{
  "n_layer": 11,
  "d_model": 224,
  "n_head": 4,
  "n_kv_head": 1,
  "head_dim": 64,
  "d_mlp": 576,
  "vocab_size": 2048,
  "activation": "swiglu",
  "norm": "rmsnorm",
  "norm_place": "pre",
  "norm_eps": 1e-05,
  "positions": "rope",
  "rope_base": 10000.0,
  "rope_fraction": 1.0,
  "qk_norm": false,
  "attn_scale": 0.125,
  "bias": "none",
  "tie_embeddings": false,
  "parallel_block": false,
  "extras": ["capped logits"],
  "init": "uniform",
  "init_std_qkv": 0.0334,
  "init_std_o": 0.0414,
  "init_std_up": 0.0477,
  "init_std_down": 0.0477,
  "optimizer": "adam_hyperball",
  "lr": 0.0068,
  "beta1": 0.9,
  "weight_decay": 0.0,
  "lr_head": 0.00804,
  "grad_clip": 2.0,
  "warmup_steps": 200,
  "schedule": "wsd",
  "decay_fraction": 1.0,
  "decay_shape": "square",
  "final_lr_fraction": 0.0,
  "batch_tokens": 65536,
  "seq_len": 512,
  "doc_mask": false,
  "train_tokens": 327300000,
  "steps": 4995,
  "dataset": "wikipedia_en"
}
Each number is 500 + 50 x the weight over its row's rms, rounded and kept within 0 to 999. Layers, rows and columns count from 0. Numbers have three digits each. The size before them is the row's rms in percent of the matrix's.

# o: layer 8 attention output (transposed), 256x224, rms 0.0413, rows 63,127,190-191,254-255, columns 32-63
# v: layer 8 attention value, 64x224, rms 0.0334, rows 63, columns 32-63
# gate: layer 8 MLP gate, 576x224, rms 0.0476, rows 0-117, columns 32-63
# up: layer 8 MLP up, 576x224, rms 0.0479, rows 0-117, columns 32-63
# down: layer 8 MLP down (transposed), 576x224, rms 0.0477, rows 0-116, columns 32-63
o190 089:518537521482610466504460387545538498521432400569596547566496425455522489464520552473477502477534
o254 136:465548448472574446497441447518550486504444418529607535518506449473518529443531536516474482472633
v63 097:486604527421555441531482510519509522526553516534580526516517591468503508444422529508498453542483
o63 108:521470549533518530488521458492574461485446401503455423527510483470437478531511518485584521400564
o127 057:584480612524512597487485520460594573521522454477522441532456481449441420574467586529631530511508
o191 078:518434499537459527482550528456576466532434432502488437535567503493426489528542529438581537449558
o255 119:524494552518527527491549501511597442511438432491404432532500456440422490492475507479579531404570
gate0 089:505499539488538481474561534484491392479431439437544511486435505558530467523523541491536547467605
up0 095:510490475458607405431450489588525467584475496551529527527576512521505535515547521411484574472545
down0 096:510545535498568512495449530520414444516630568589506521493408495476540525577500561501613539428523
gate1 091:424476386572477487494549466569516467489577454509452515521471484568416549459603489498478544577579
up1 090:502416521492441448482581489489527536527519444427522481491466427587566541460526478408474493504506
down1 089:451563537421554550550502382552434462502492451437429471509501516498502544528521504571489454511495
gate2 099:554508544487461485481423495427504456511535502477476490589465495535597437521496535415477542489533
up2 100:568434521419512494526480489518493587476431441488530529464495445467461588376583467538529518471458
down2 101:522516440401506513514578503468507525517484497514466465401528418523504523501415466521469438497450
gate3 094:516427407553526523469527467529540527556408542549490517555465521432462525570459594455441548496521
up3 097:437541491473468481532445499485511558510471556526507497573521475429576514533499483490543585491495
down3 100:474482513526559477545452536434525451494544475537390525552393463428444414404510485541508546438554
gate4 104:470464413467492544334516590486526472487469445541629558480541486560496585475458534520475392559568
up4 103:471458505504556545473598536479466490501427472568514523547533453514522502502437445516516425464554
down4 105:507473461408594547544487520457471462472492603572478491572529558463491533563468493446473433522583
gate5 104:441466401515531476559566502468468489584463577530498477524570495498587458537590503442445517465432
up5 103:586516542426442427491487478487502558515543370411485498453483471514429451496452556429530484546509
down5 106:524465488438521436519454430462379510440557555490481545329499480579394441497451565447499461515514
gate6 098:493536485504523394529477528470451542473487440573474355470444456466552556437505456473485514548423
up6 098:447446559442511401535502529458554483524448453518498495566435435505452556469499402466404520508471
down6 099:397535428440576549527417575573466506499467515479588465430456598539460498589490595459488554464572
gate7 103:438447433583520403491485522453517436445502466445475540525547423594453622450460506511504522617437
up7 102:523668591530503510461499496504532510545501417583477560546435574457565519582550511486525567391444
down7 102:436468512542486488478549542480469459501461544434444541520563414557535531531433470455420503502449
gate8 099:462539543567454473530539538515569466437487551463548509495523462542474444578550514519539467467557
up8 097:463521521559499490521508570559471430465504534476511535498400523509546469577513500546432483477437
down8 097:482528533551372493544538497500439542576454552504507507550529531443440442436479483438474511478614
gate9 105:412483495508381437480470578501490486518549499439455635475495532507458506502439579508454576459520
up9 107:463565479517524569375514517514392540533557452532519550431571476544530572443443488419552583508530
down9 106:635542471462503461500557474485546457506477471520454563512516491450469482476527486501504519565474
gate10 099:514508510513520558504484532427438516463550517467470526484449507495507409501482641425496605566429
up10 107:537544560423527572508452525551518550483511518524430534539483588482452571486397515491548476445476
down10 099:481515503567443545525450447562479518471493499524478485468532559485509549497516461561502582544366
gate11 100:442440524415444599538561525540464530535513435592481533557537503541496526524528497526425456558504
up11 097:504471517583479445505478503519563545608534389453429555486600451483489554487501508530540550541554
down11 100:505577510617462445568504521584571461555427465550520493518507529476527530595512589524515594489571
gate12 098:518515397480539470504473506528475530515514507477521444557568444479623489509510550478589491392453
up12 096:483529473453463550467595532579559526468629512430544564424452488463562527417502443534484628482584
down12 097:481595527513499438458479597449416477418433492535496522472447527553494518566483470522436453436610
gate13 095:488514485539553499530499480444517561455468498431536644446630468542511497515515413485484531471487
up13 104:470502450506454486506463468483416506498556461498508493605501520474405539519492474477419497488426
down13 103:536591581566586556504523442577586435431607513501503418509526566606544468568537489438565417471493
gate14 097:485531520487450489543522560535497551387603551531470467415536426502472426486528519526591503401533
up14 098:464403487497581516556407526539498534496448498440522539477553522434513468484482513459625459493526
down14 095:430499495433452478597461496569485589491537556494513547497494451477486534528420472536555434448464
gate15 098:485419540546569481541505460477484577574426512434498469559472523538461454563558482491480551523449
up15 098:481495595488574546490546535474476481525437478542464504492550519498525518451597497521437560456562
down15 101:482515426595528512509472451454590433452551502588605581560497440534487501501511311507623503414472
gate16 100:456587535543449468465581556462404497447457544513487559453536538476505485529559430499473490489386
up16 104:581450358503525472540449499458530548552521442570520519493458503527412472405504457515591533485537
down16 103:537492580462470575509513534541504515595509511497539532444537485475483551462534571414523521524487
gate17 096:533558520417506382586532527462402447333500611406464418379451481489521490474550550512513586479495
up17 093:454540531501486504480557561534542410459524568551388531531490525494491512455562387546501574462543
down17 095:449445540449518561444548409432512451543514584475519490514347420508560475491498578447505562428452
gate18 110:472480596485544502480495576505458444445514563478507530572491536600537483440461513583508490506488
up18 106:455475572468541521501534512524477558473500463556479599563510479494523430490481496473547530474506
down18 104:472483540493539437507619542476433436470479442546553569503479496457508509408495446491518573489473
gate19 097:529564494520525536422492538471451535477403521500486423420547459525459508538565509439472478496566
up19 100:525424475467500500470502546476474463517469504631533577552489554464491478418493555491541492435522
down19 101:502491476533537493484521585542541520472524439476566505462530533537473479381415501614633431381488
gate20 103:452547444476493454473597441478540463425533585522483446454509365526540479510611654507504465452468
up20 100:468503458460583505453544506449509450539497511456547513448521551541515535482555435494517484528506
down20 101:393450500430540463522490500524480419454544515483413484516520461465506489503541506455531567492513
gate21 095:516511407533545474550484484617534494423481550529483477462499521525446490519530571567462448536467
up21 101:524553497545486534460416463469522587482475409507600463517467516469428473475375466360526503490552
down21 100:506458450468501447464443489409453554419527576598498448496616504521549529496429572498455467463539
gate22 095:533453551467444449448504528495485469513528431462410458466482437538454539506463537428498431482506
up22 100:624456602552563520465558446497539510425484408520450450537577525490490527533474499431541489436498
down22 102:589468465549499522477489490515431421432443478462586408483539460516591545425490389549538534535518
gate23 099:543532547614493489490559592544553473448468575542447570581548653581525528415501537504508516493491
up23 099:459575467524474551440482489440586424475534496429481478521459413506483509513591595484493562487562
down23 097:601574432537495493505541510499553526472518513498516490451526491467502554537518537541498474541549
gate24 105:425495528493540512508475551443560504443452441477481499479457435456460552490528583476461545577555
up24 098:528453364466480529507415475464422505520511422563572592484522513500405501501451437502584489504481
down24 101:566526555541530536506547477505484485555515538441551499452448485506482544476535445499397531416519
gate25 105:442447435435588410537507570543488555521458507437540549459516467393448501567489592528437502479474
up25 103:437516435502595500578498556541498566437578474488437438508487508463511455608518471556487424496464
down25 105:456635552518457415514490547525497403423587596449392545544485497487547472596578527555477497526540
gate26 100:436550487490570490463538520583655524574502527438435594477530513560451490586511450522498533410474
up26 096:500486532493496570493549523558411507572472569437506470401515513514554486490504547526504455463493
down26 100:521502547466403579471568506502463462606604455508539589542503477564488473575561459469438454484552
gate27 095:548545439495505526405586507452532511520541599561603614472545537410526427484515497477482502493540
up27 095:497450603607525566435472569528445461446478527485399611569542512493483414577432425448552503398517
down27 095:450535523565512550467507520506485504534489522535485495502573537395433388488435552536500516446490
gate28 097:574461472614495457515450493480545468522504468496551480494521409567439566495516532477503569505581
up28 095:508574502467517521572462486480631518514554527651518538518423552469540582494474569602542519528468
down28 099:512458456530400507559474537504467477486497583500444547401575466421481435404456494567533416487448
gate29 101:510488540566629460552543565516520473438457542473508486543467522408519428503423561469548477611553
up29 097:454532527456495515481545498485514520398585504494399501459531617499483514464484551523527617482445
down29 097:526535542461461499458529450501412552520517495512614447476548410574484454475532480514428418414461
gate30 102:485483462530497439424495566466558480551539518599514438464463401497509537471537516579450513552464
up30 102:468487444529515579473548509485434576516580492378377436398565552542528432503486539440537486471535
down30 103:520484478503475432613427460534429558499522440502517422502535492461510403475455507492510506511568
gate31 098:545410512512484539536505552455522518552511488417460552415484555459483482492509508389524512545563
up31 101:506563561498465498599507559481494521492476413532549467514557509486545433487479474484512554472488
down31 100:476489521439478538569555547487482520420462478535511533419446476425540565574523439461444499521501
gate32 094:577505467538489524471491458445576454515463530522421455500490516608445482494540498581496490537558
up32 101:497542502375500560502488552526485495449634550582501594532552378510439579551467521503516478591426
down32 102:555467524441484466542497491441518456447515496487529445434507560527562550507463495479499598522565
gate33 093:455539467574433585478537571530515491503433640529444404528484480512434552473481476601614531523417
up33 097:519489497497460483500477561365516430507606482502562533423562480497411567529500468547485560480613
down33 096:524519480586500429455539494532515610470483534449569540434488578558526470460434484487609459414535
gate34 100:516459457478428490424489447522517516529590465512508545565444522469564512519523594492577533493487
up34 094:640537504565495540512602456530472520516497499491499452491552489561515568449563344476421538521530
down34 096:457519456519552464507463512513567505471451454432538493551427477446561480432486598592496465555498
gate35 103:555540470479456503494544496545437515358360590550464555495519566539586423492557515542449519471404
up35 101:453448498519477549457412539522464532504510544614519513507446463447427473462437458549564487556443
down35 101:515491521506535440497539540454448551471553443546446401516579540510466490528550555442571462556558
gate36 098:514492457511506512519435545481405433398535452457402548448514548475564563526580497593432491535661
up36 099:449493516441472513501434566511536537427538505467481490489451499494480512486548448464539547490414
down36 100:537516478546455453529477472539511476539476546491477529501505526531467571595518536492424474551499
gate37 101:385506526463495499595456452509526594425464492536490476443519420486485550608568451557406546418533
up37 102:525553515484541482540483455511356498502495606517468555507505392420470610629493455495491509473441
down37 100:505488520571511525484479391503437450413612498460560551486458432526552478462400554460509469564563
gate38 105:555513505540515471533490519432515578482474472425471452489509522557444426543514534513504513444465
up38 101:492554440487476526414469523386474506475508538469559481627491551385553585448465559531540401457472
down38 101:423546538438474540398391535488608541466481483571455530450495495490527522482436424516587595541517
gate39 107:550507442516406469521516529521461535517482595528516598440496510462380403455465464485530457535580
up39 105:452504569494437494499499531488460576475509408581480490428447452524447480553647427479515514468470
down39 107:471478493497464483521548532478522551542548501467456512578510531511463465489441577560474519448508
gate40 105:509553564545406530503457454591590559574521513475475511436447459505404499493495515523475555460411
up40 102:462526482501529450423486466513508500537462487465525546508554562541524400520526468437469469498440
down40 102:460501545534505475508481483507569498565510502486537512461495499538410498472509499562508493523520
gate41 101:477544492465495532469535476483637478520549427515463586497504462490511437511601455563518507563474
up41 099:510488481472593470477445529532466494507565420516464458515469597521415548556465532451423544421466
down41 100:437534490549543461515537563574548542471588451473415538360443432454431529555537514554512489467533
gate42 096:459543498507549536399523538603502431581496428392467554435571473534477620448531529427404440487559
up42 100:468521521502481590495488500469524552589520565509545443581533601445579483409458514483514522436517
down42 098:477532550427473475448534408536569493523520462562524557538590486505469396492477366444487445486517
gate43 105:480489534444587493466501492408570455510486445533493519561486512558534586512451475485478486453568
up43 105:408466515480470534438439500488587564395535564548490452472376496417407518521491455522550426433551
down43 093:568498501555512422512488547542562526500525541458476624462534534492580449489499516485479446563545
gate44 094:462477540523497510606490456501564475506508434508493426477483480486545555501526479612486481571518
up44 093:487509471482504412515388490442507553632454458433354530516443508567508546488585450415569550580514
down44 095:467486492489474554477562438467523519388572446501556567453493522466449533492523587456512512492573
gate45 104:406502403445523442466460569421467544531513579513525538530375549532503482401496528505409502547443
up45 104:575524527474550448498556481547464520526488472452476460426516422425413536499498574472487549503491
down45 103:400470444605508534429503518495500448368461455447495481558515505472571441466511509539429482511538
gate46 095:499557514565499424571545618516506402425483518535515519524411535449512501537453513500516543428483
up46 099:519536543446557544533421531414472507526509521540474533468506457535503468477536484456466537521544
down46 091:553560520521563506525472467471486447545516521460485485524505461448462451551453512494450472496459
gate47 099:417543504347359387541491485547442520463584500544540451525478517561399433585508422450506499384559
up47 102:521461483466549447523496514467468513509462423560575529538469546455532492499642521541424522488423
down47 104:468390425486466574506502486532423456423577517519434368507455533435521572496551597424464414433446
gate48 108:511449559451466441475489567545532518514533492493518481471558500554478658457529574541526565488404
up48 109:540511564446565422511543563529541504514482524481537572471496473551538552464523471547458587468500
down48 113:498519477488566452424539492478549505509461500557557453516430516431474515539624538506452427497588
gate49 105:502504467552485530469548512511507517620620460482547452550521604485559520436527540554452518484536
up49 103:532549483397503464607493466471546532587513461464487603514519538491483579538398513513476454552500
down49 093:520596554511509511482607507486543482518601456462456400525544529536505460522527586444547489544463
gate50 102:444501493530530472470596476486497544483490494538556461573499504494509532432508515504492525584471
up50 101:479589431463635467563489466535470566527461450500522533457494422470531354463443501478504387587479
down50 099:489466459502519497511502512481501565471527528484549406571397534454538530501394467545480501560556
gate51 097:506527480509535435437564564513499523459485597574500531450527479458422496479507476608426530511545
up51 102:482543523530429508440546466529475506528583511551429467525588549455614490475477525497541559523558
down51 101:529419485520483471568452532491510509441525489482470490408466496541479533548484419587455486441450
gate52 098:404602505498597478468464481491474441422433643485476431451423440469528539443463539545513428561523
up52 099:562557536568511485501530530487462499449426429479458434521561559560470482406538476460424475520503
down52 102:420522542444523483555555518428466608509606525463545564460447465488457526439605493499571532501433
gate53 095:510515451549520461574483576445432572495447560510474555503527467521447481493486507510542593548468
up53 094:564497505470521428507494531453562533493470510402476473441486468475550477454464553439476488492457
down53 096:577494408531486539438545485404558410514404536619542541507428488551504625548489511549543429509478
gate54 092:464615467476498467567423578559470538436446594495542605536530503527452506524576493522501577474598
up54 092:520392509571530581479544470408480560404573554569462563573478509415467588583393443451491458450445
down54 094:442590515468480508481417523427477496596515464427527437564594475521494391520582485401436537519480
gate55 098:490514431429393523521481570450483463606442507518477465513494468489536437482470513498568454448591
up55 102:461438536487507541564509512522508394506419553464483422557517480551542487534565532517600512479554
down55 103:489529460521531559544388502561556538559519503501410566504480468517510569538554469446432451477437
gate56 096:364466461443586507546545497395514462514473470509458492499503539433500383500524590472435529500470
up56 102:425527505396608493506470524495577418490496543621504551552478420422537537503569524539352482443418
down56 101:516432493560398369465496411533486477510482514468612381589489437495535579545450539550433579463466
gate57 097:499525539604455544485549504590461584472598474439414448510559505525459492576532603376513523455465
up57 100:485454431570491534540512487476533482555493435489491469542378509394451552477515506511545534490488
down57 099:557466476408508476500572487526410509553520534453452462433460435456534544441514460532525516523431
gate58 095:506573470515426486465647632453470518424538484507531475420497523493467492475501492487473501521540
up58 103:446484418508480531507439423531593421583554437530461504516497597449497437510456529450512486538518
down58 099:607513536446503472491506604399472509534588569530488511487452547523487597582513419456450490509545
gate59 101:454394462520514445542454501544501487431508478413516463517431498512494598435532503451488421535414
up59 103:440427500419487578556483445571479566538466468352399642496500549412495441480477551448420546524484
down59 103:521517505468531449515496485503503533508494486568497511507488494486626533428507577446516478545563
gate60 101:500494512511472565427550586516502588445607580457492471500510657507540487530549596484551553543519
up60 109:575532496583448485502523551562456492430502533488519449505547544360440418517426410511492464508490
down60 106:468452513419526542440491424453487535500391475431585530404572504527552452542516432503460501552469
gate61 099:520528599467540385434521486435503563528500531528429522525503488545483539550496545486552485434483
up61 103:526452538532474570493571497440539551567571437561509469470527487508466567491431474579377464451518
down61 100:494444510462531581486539489484543511482464495478482459464491539396457573590449455519436467511460
gate62 098:480495612574480534503485452427498510519506516610545522544544479476503552533525500443473442529470
up62 103:533459555428541437497544516422500439543432547562505445599493430449454556521555546472511419525560
down62 104:511536489444477536452411460573462543407414521491527529543431556459425462520498493523488526477447
gate63 099:428547503637578455460574522563463423412476506595486543464384488479448466540530472489521582470462
up63 100:454525413507563453391441482470537479549460422479471531484443501555522553465483535455487412450512
down63 101:516535512487467471533506440496484510544545507497500474604507522518472510451563557492518572612537
gate64 100:480485513535525454468546551547459580591556530430444539472424482492476559572376539474505446525487
up64 094:579428481477346531423480430514546429543556481497517464527487427444445543465484393477507460496547
down64 098:538538488499557489482467561470439465547442603507453513552517502508540477527512449449458525470495
gate65 100:466521470465527535484532458445540510511495442446572589508458549551467440567511558492428538543546
up65 099:604557457585502500524442467491473509560419486438478494513524406445499534575361487504535474513466
down65 102:478500479504533515448497456525537461486550524511493509458463458451550567535508500521456557484555
gate66 101:523555520503467435419570621573539460549502495539482506418515509470498594402520513459465533432509
up66 103:522587428523523496570489464531475500450537528514450582363569486591499533508468482479523463487508
down66 103:524419450516520453458527502541536516417545570498493516421513464488512518605483477512448518529400
gate67 097:562448563426578551499528407494598520434493562506471463587430469540486462481444573425586519425467
up67 100:490461497502526441495448578536460524543541430477449515431493594480515440503481502439463471557517
down67 099:482571531584399505531515540437538515608545494524459543586545494413472558507496529503500445477478
gate68 095:491433531549536468520531461528589428474389441477507472438555498540493533552458467455484500464573
up68 096:548494532559471498516462476479536518475504567450528474512543580497555451480494498444528476499458
down68 098:518451553448364517479574517560454506511439534564436532587609491502537508413470472394453425528473
gate69 107:498497549548497483500483526488427449463473497409545464494544424565439450499479530480484485616476
up69 102:547537553520543505526485531489505519517545551572491535466526509523496577526476419449489519450478
down69 103:568462607512392523568443469497599564531498583459620604579476526466467549471466540408484537579526
gate70 101:462478471418500588477431510508476490464540505504516419482409438537463519558470479516491487508495
up70 098:545466440472502517530461503564543517429491624429535523565482419477553442525569516530558559590442
down70 095:518486453430504492500527508520376574497460525589437407495424427510461430524453586465533501521482
gate71 096:473594514460454481626509498556531544550509370529435447517454511522503455475416437460512555509552
up71 098:452539489655511561491544544507501570554474491477397502566492562523400527498509537433414519544551
down71 099:500501432510408406483495438501355478447447511521469437500535483509534539491437624550510541466441
gate72 104:465586499429557607457558496548548451536526533517544441521435562583503487459521517571408503402508
up72 104:538415474465546548525542463493436545492414436505511560558517508597570408570448512507451547556546
down72 105:420507480512542500495486520533515400419523536533501566466585525435498446384456486497570503392366
gate73 101:445503506412448507502497486425509520557480569483438446412545461568426463489525533481531455442494
up73 098:497541449478537447557462544514466408454471435593494474490467403501485459452513570508404532546505
down73 098:450489520613538540469451428536614464434482501481510452523448505506473477577550467504533636574509
gate74 099:491504512464527484545575499443515476583483562501548579530423446479428464490528589492380444525439
up74 093:605580511502610598501471543497472478474384414556416514536462523459469566580432454493537547516431
down74 094:553484590584485474502581590484461524595498494465546509490621491466531494518531448500486495389538
gate75 102:457468457574529504449480507512563467514525410467445501474430514546471511483550488530494493571596
up75 101:517523502552504457521466442507410460553572502496464490524480482514508503394466516562559567456478
down75 103:478534441480592583604538428501544404561551450453517542532524537545539458537521453540481412496419
gate76 098:541454565575446517466481494534544508482465579571497526501410437495479545515469477603431573530447
up76 098:478427591534446494497499477423520541520511443530521524479494489510537601592493492474561459472506
down76 097:431512497433573551496494557554450471431497584472414429542478567496527530421597487509527541593482
gate77 108:416569523415504598515524492429578553476508516478502477470447364500434463459479514509380511472457
up77 106:551510574504497535507478535539485472462534513460472500481535526414541576475482572458531583419499
down77 107:499563499588501372457400440528544496508459484439446560591495401487509536499427440625574484539417
gate78 100:417520474553502583513538555432568493476527638537492602536431568548376518443490516483513439521403
up78 099:511460420600536484527537448431574468518549523556497493557487451449429428433453506496462506563509
down78 102:478630405469533444449447537493413504434397540432595563486519498507536448447509531453474482543498
gate79 100:575456384569547510530469522408492476415536550488459469528449572467540495487454445418559529485546
up79 097:430527449531496479542481520544513391479535545513547438461528488452398457546466476467644473519480
down79 093:414539486511434572493542468555463533496532467512553510477528517489438413393457482519501566458440
gate80 095:486528457477519480446495508502470538515486600512514518463606524443562478511523530493540532493481
up80 101:501548501475618462489458502521483504576413423468537471494554426526459543425398585550525408448539
down80 104:444545477409537544483454437481485558465427489479469443557482577531537482504419453559400414451455
gate81 095:461509603521459533513431479496537394505451512548514423503591563509505566566485469483493486570472
up81 103:479462586469450566659497546540527448425489522530499483446570639522441518489487591521469445547506
down81 102:522578443507546510537455419462396517505503471450517490458373502514409555545479464503483491542440
gate82 102:410455469559457563518550499453507554429445536502524505394529451470480491512522523542430500547452
up82 104:505525550473530455517504538426538544561493574419456506449413519490529462362455488488461518373436
down82 104:427487466590453516517415453494543413534481540493563559485402438454455490516525531432447580481474
gate83 095:519479508481549532577596478451500497465442573484431546517429441542569447512503534533412612597523
up83 093:570430549522511614555430522449478488419440500530510541432461490510512456530535376499517537500488
down83 093:556485540472454466519556526525423448373475458442428480514602444484506479451519456516420518455482
gate84 106:512500575531565486452485476469540516461562513473560497475536445567455503503586515463486576476491
up84 101:432466448543442497556525477498515499595494511484411485437437516445579469566488470516461601521432
down84 104:531475407470508553457512457483483498518454587487483542460563604525481475571526529402548556442446
gate85 103:381501537468452485554522529441613567483448517417523516582501563494452544541394422422424450516503
up85 102:466531485480441541494628456445533537489476469473497535603531517488439558566504480455484557514452
down85 095:492476571425431526412463452519515527480520461490523443513551473501511469526435569540453422557507
gate86 091:502542498486496504531505524543478545563575546532459523542524482591454531468578506392518517548530
up86 092:594509469444465489478418545452454482504511583537398582473610428511521511580566455495501502551504
down86 092:495538507503493499536500367517549510522548386540553471534489519498504476550450528443492413534480
gate87 108:510551433530421504477531535540440459508472649558494555550530421609479527429526487535498438572552
up87 106:437480502448520483583475575505485489534504483457459487503522384416496482461588545581537633439459
down87 104:423480488487417533508537445476557477514486451442441568436472488510551442521574439636535583511488
gate88 099:443557432497508419414568501461534500498490526506508512436504421412527501405523455480504466526608
up88 101:518555433532430513441603573425563451506602500523487572440472482497562538405540404560421474481433
down88 095:522546555530536525501561497501506452482576521491524542472543500507489505490518506456476552571520
gate89 099:481492503438459479468535517545367535545487410511526493531524495555533455520497463480531459583399
up89 094:503454576511493520460594452427458516487481514586550459524451524537511509497564521509547511464552
down89 095:564583518492560489517522491433538548588422459416462424536603500465478435564587404605539450441432
gate90 101:423524541590452464572463526514379492485508527576429520455454484527585474540485513452412533469448
up90 101:488523491543577440496399447559533570462508477452517456429475463572524431526445509495403420386531
down90 096:466514403461448497532508460408478482527488489504493558388563498513557484481550433525563474515513
gate91 104:525591526597498484581517555575557535471568493420478426514618548579430452525533579514434451536484
up91 101:512437452474491546409461533462549514507494538533518454513489503521487613524569459593542554409479
down91 104:509528519536437512513439425436464462506434506551424453360508462473473474438490510415513374517439
gate92 103:563424548476469478446489563547517548531514467549387479485566483489523492499549481536492457514469
up92 097:460492488483579514532510465488520572410486558425553426513489454491491530519453552484580428549515
down92 099:446535528497464432505389458522426495529611506498497613590545528521507503528437465453527509578427
gate93 099:511581416474497500555476496416453567520421488446442489464509487601486408528569400595508500499469
up93 104:617382487478514500497484498480460469513450568562472478528523613472437490547477526492545480550496
down93 101:510515449483455568393458528523530527442572456492475477539524382492467470485522516519449463572496
gate94 107:456428550541409499490491516462567427501460543483559500553528494578443460458608560468563515415607
up94 105:427550578524519482498506529499489565517522514538505470454500512436531613506532574417476536565570
down94 102:552471516457538495468465464511547534539520389555506416485476503407487553423601465491411489518535
gate95 096:575437503505503561492491483510542444511505432551560471594487432486576455483555489529557469577577
up95 097:413494518392489502440469528520467601520519524506523547524496433488513543438455559519599559466569
down95 100:532500452624530530455482489497503551601481454436497601536503549475449487534535550457534519487472
gate96 097:450589494567523494584402633498470536503530529475501603476466500417508512523502545549499442482536
up96 098:579541475418544571490485480509454554584610545468530540456566513564476491421511432515472528512474
down96 097:605506534520540491444633414530533472441530550467539457491490516590478525506541559506485421481502
gate97 101:522471473417539498475479547396472470496457546519480374533570510474478528566536596530484447488473
up97 104:560509556491500530489530506413447472595442566486457493507506503540541412520433549460490520541455
down97 098:600543516541559575453509462447564474503513440542487495478482535486419521482453524440405498546479
gate98 104:435535534425439578392533554419571498537419519465512459499524499508412488484537524583482460531530
up98 105:515509422522473531558480502498581549556435472480522498595577497448494472482558541527522450546467
down98 105:514470499490507537496487518476613492482493472478534492442456521546529451559431497544519459465549
gate99 097:528436545566508580549501499515508545402500579442462553609463458484586483465574458518462393478490
up99 095:447562465502453525491459571527423485492566503579600439441519490492532488436479547461455560365538
down99 097:512541594515526499462437582566471559496497516510519466475449433490474536552429497464497508503527
gate100 107:568486505524528506588564581448538558495467480557513554550476506460499490511567562489458460537537
up100 109:442526457499495481541457447483458535541594472459454481434566453481562513506570555526502577586559
down100 107:482476532521526451518533547463618525441410519493443431498511565453583557453506422590499572502466
gate101 103:378547493548528534499517487474527500494555451516456514496431462508500605470453563447491474498408
up101 103:506463545470504474542461450565597535451534522583490546434517444509422467513529488409473483552556
down101 107:489438514596595572510495548472524447485437566591498504455460481445580561507524462516498501491424
gate102 099:477608536504467557396489578580534509545501528511574414498492539506492538468481492614553419462453
up102 102:520469567522491466576517501535465562506439459479487498445371538504554559529496612616484455536425
down102 103:467558516474515486499557447606592529538537560516463579597528504522453528582418467492465529467563
gate103 106:528475545443471539494507567497465477458508585505513445586539543398527465507570446509502535514505
up103 103:432557504565490528468464436527472519489553555505397491548590505401523452556552562484535449537516
down103 105:543488505556576611523504545451520484566544524489507470410558507530531497446555499564565567542531
gate104 102:470574502536534453425570450502461386426515455568423515476551579535530574460486497456468521530486
up104 101:548537556560515451500545492525372496538572443482531461590477560545529486392488455550530576499425
down104 103:535532547521537484479503561510590530476441551472517504478436468457501516539578569472580486555531
gate105 101:542464452569521465438523466505599526474543522493527523414472512521454569465488512492527532456540
up105 100:545454545572523483507584521469494586519508559536514525442519465390497437492471495498537512481535
down105 100:495456565508497558586445530532482505484500479494533589397399517416566541440437428556487575488522
gate106 097:574457510497456524480532529495519546525490503546443497566470532558522501540448567552633442485491
up106 096:456518422461518397551518605609462490490463518447491395521527561530474544487469519460581428405473
down106 100:535465559434459529503494517439580496454486479488561615528488441419544446426506535514489534613460
gate107 099:434526496489429460567465521488533544488420541550478499431472536529543447529585522432546437489504
up107 098:573522485512407450443552586553414597553493502546503550552404495513533537493423467476515498470515
down107 098:452411502533561485507489457505523469424489559478498485428477471445600583472511538476487529528514
gate108 105:510446562472492423520523529431563454540542511509503461432506531490543533487490472453486446541509
up108 108:499538561577572461532519466553433494494594533503455519410527495511439514507474533500551588519534
down108 105:501410572573484483481457492490502538563552445549510516453528479471539634441574514545468573534413
gate109 098:481433469520507397616479496498541453444530571572489545434418494463554534518533482462442521452524
up109 105:468488577532471558513466476570534557427472435516520498455526488450515523468505487487499458447488
down109 100:478495494550535514461435461562495499504498554484518454445514516518473432459484480503520534490440
gate110 107:558578462455474600491554557453453569489549608521447489399494465489460456457504501575592501445497
up110 102:525520587529462465567422488549494466566448458559421528461518498423569467490483562524442573522471
down110 102:413477514432483470544529548485490515552457479489531487461561373588520498441531525582435497477441
gate111 102:474540457449501490421497574515406486456460523358511429473515479485460509519497461463529457473509
up111 097:632400492496428575549554518471544604395542430454459500540412542448497497471506605500524439458499
down111 099:432481444549481443525433537472419458456582460440566494544600493499498530583513432425473490528512
gate112 104:527464540476474556454535480518513559498570580577423510478482510539409542513468537553433569504447
up112 099:573494510448473489558519483467619558489607494509497450412601467520479508488551556503462416617543
down112 101:521509547509552505532459582447475542522575619465531517511421513502464609504568586501568537456564
gate113 092:469477496535507584525478558547411609561505560523544559472575485512401553460528404394469493518577
up113 096:487526437551555518523595559580494437512551568506532592425509622495591426537555552452412593402501
down113 092:556529496518537544605583532509518472525557550485430449567543432605508504603511513428495495438515
gate114 097:454541549483416526549510440511491572469521488442446424502401447571535511517516560516525492508492
up114 099:572446485507478494532464548519568577510536522589480571452505502551474524473446524529612508503443
down114 098:456493520481478511418442568523513436535438516478535566543515540447591468540511439376411497413502
gate115 106:501508497481502571453501594471502439473474495609430481491533479478456468574549532499446569465504
up115 111:500543423601456463550534505532493521522513466584506499585453533501555485467530510579439434544464
down115 102:562417389513489527437482433582411543476476514499422502586489512476544475465559513515442413579551
gate116 098:524471422465532561460493503549503462476434457449472419540451567505481539551429501461500485560473
up116 100:395494465517528501389503456547544510415509575500405480574426560488403498505464492490582565449450
down116 102:494506532467437452474458401504593555489477454546479498567470424561434591511479492525540528476488
gate117 098:542538481489459498502454597472476570588502518503595554538511433447582508487467500492498515482544
up117 099:440483449488548554553562515479475612469589528466505617428521469486576485507522474559529567432455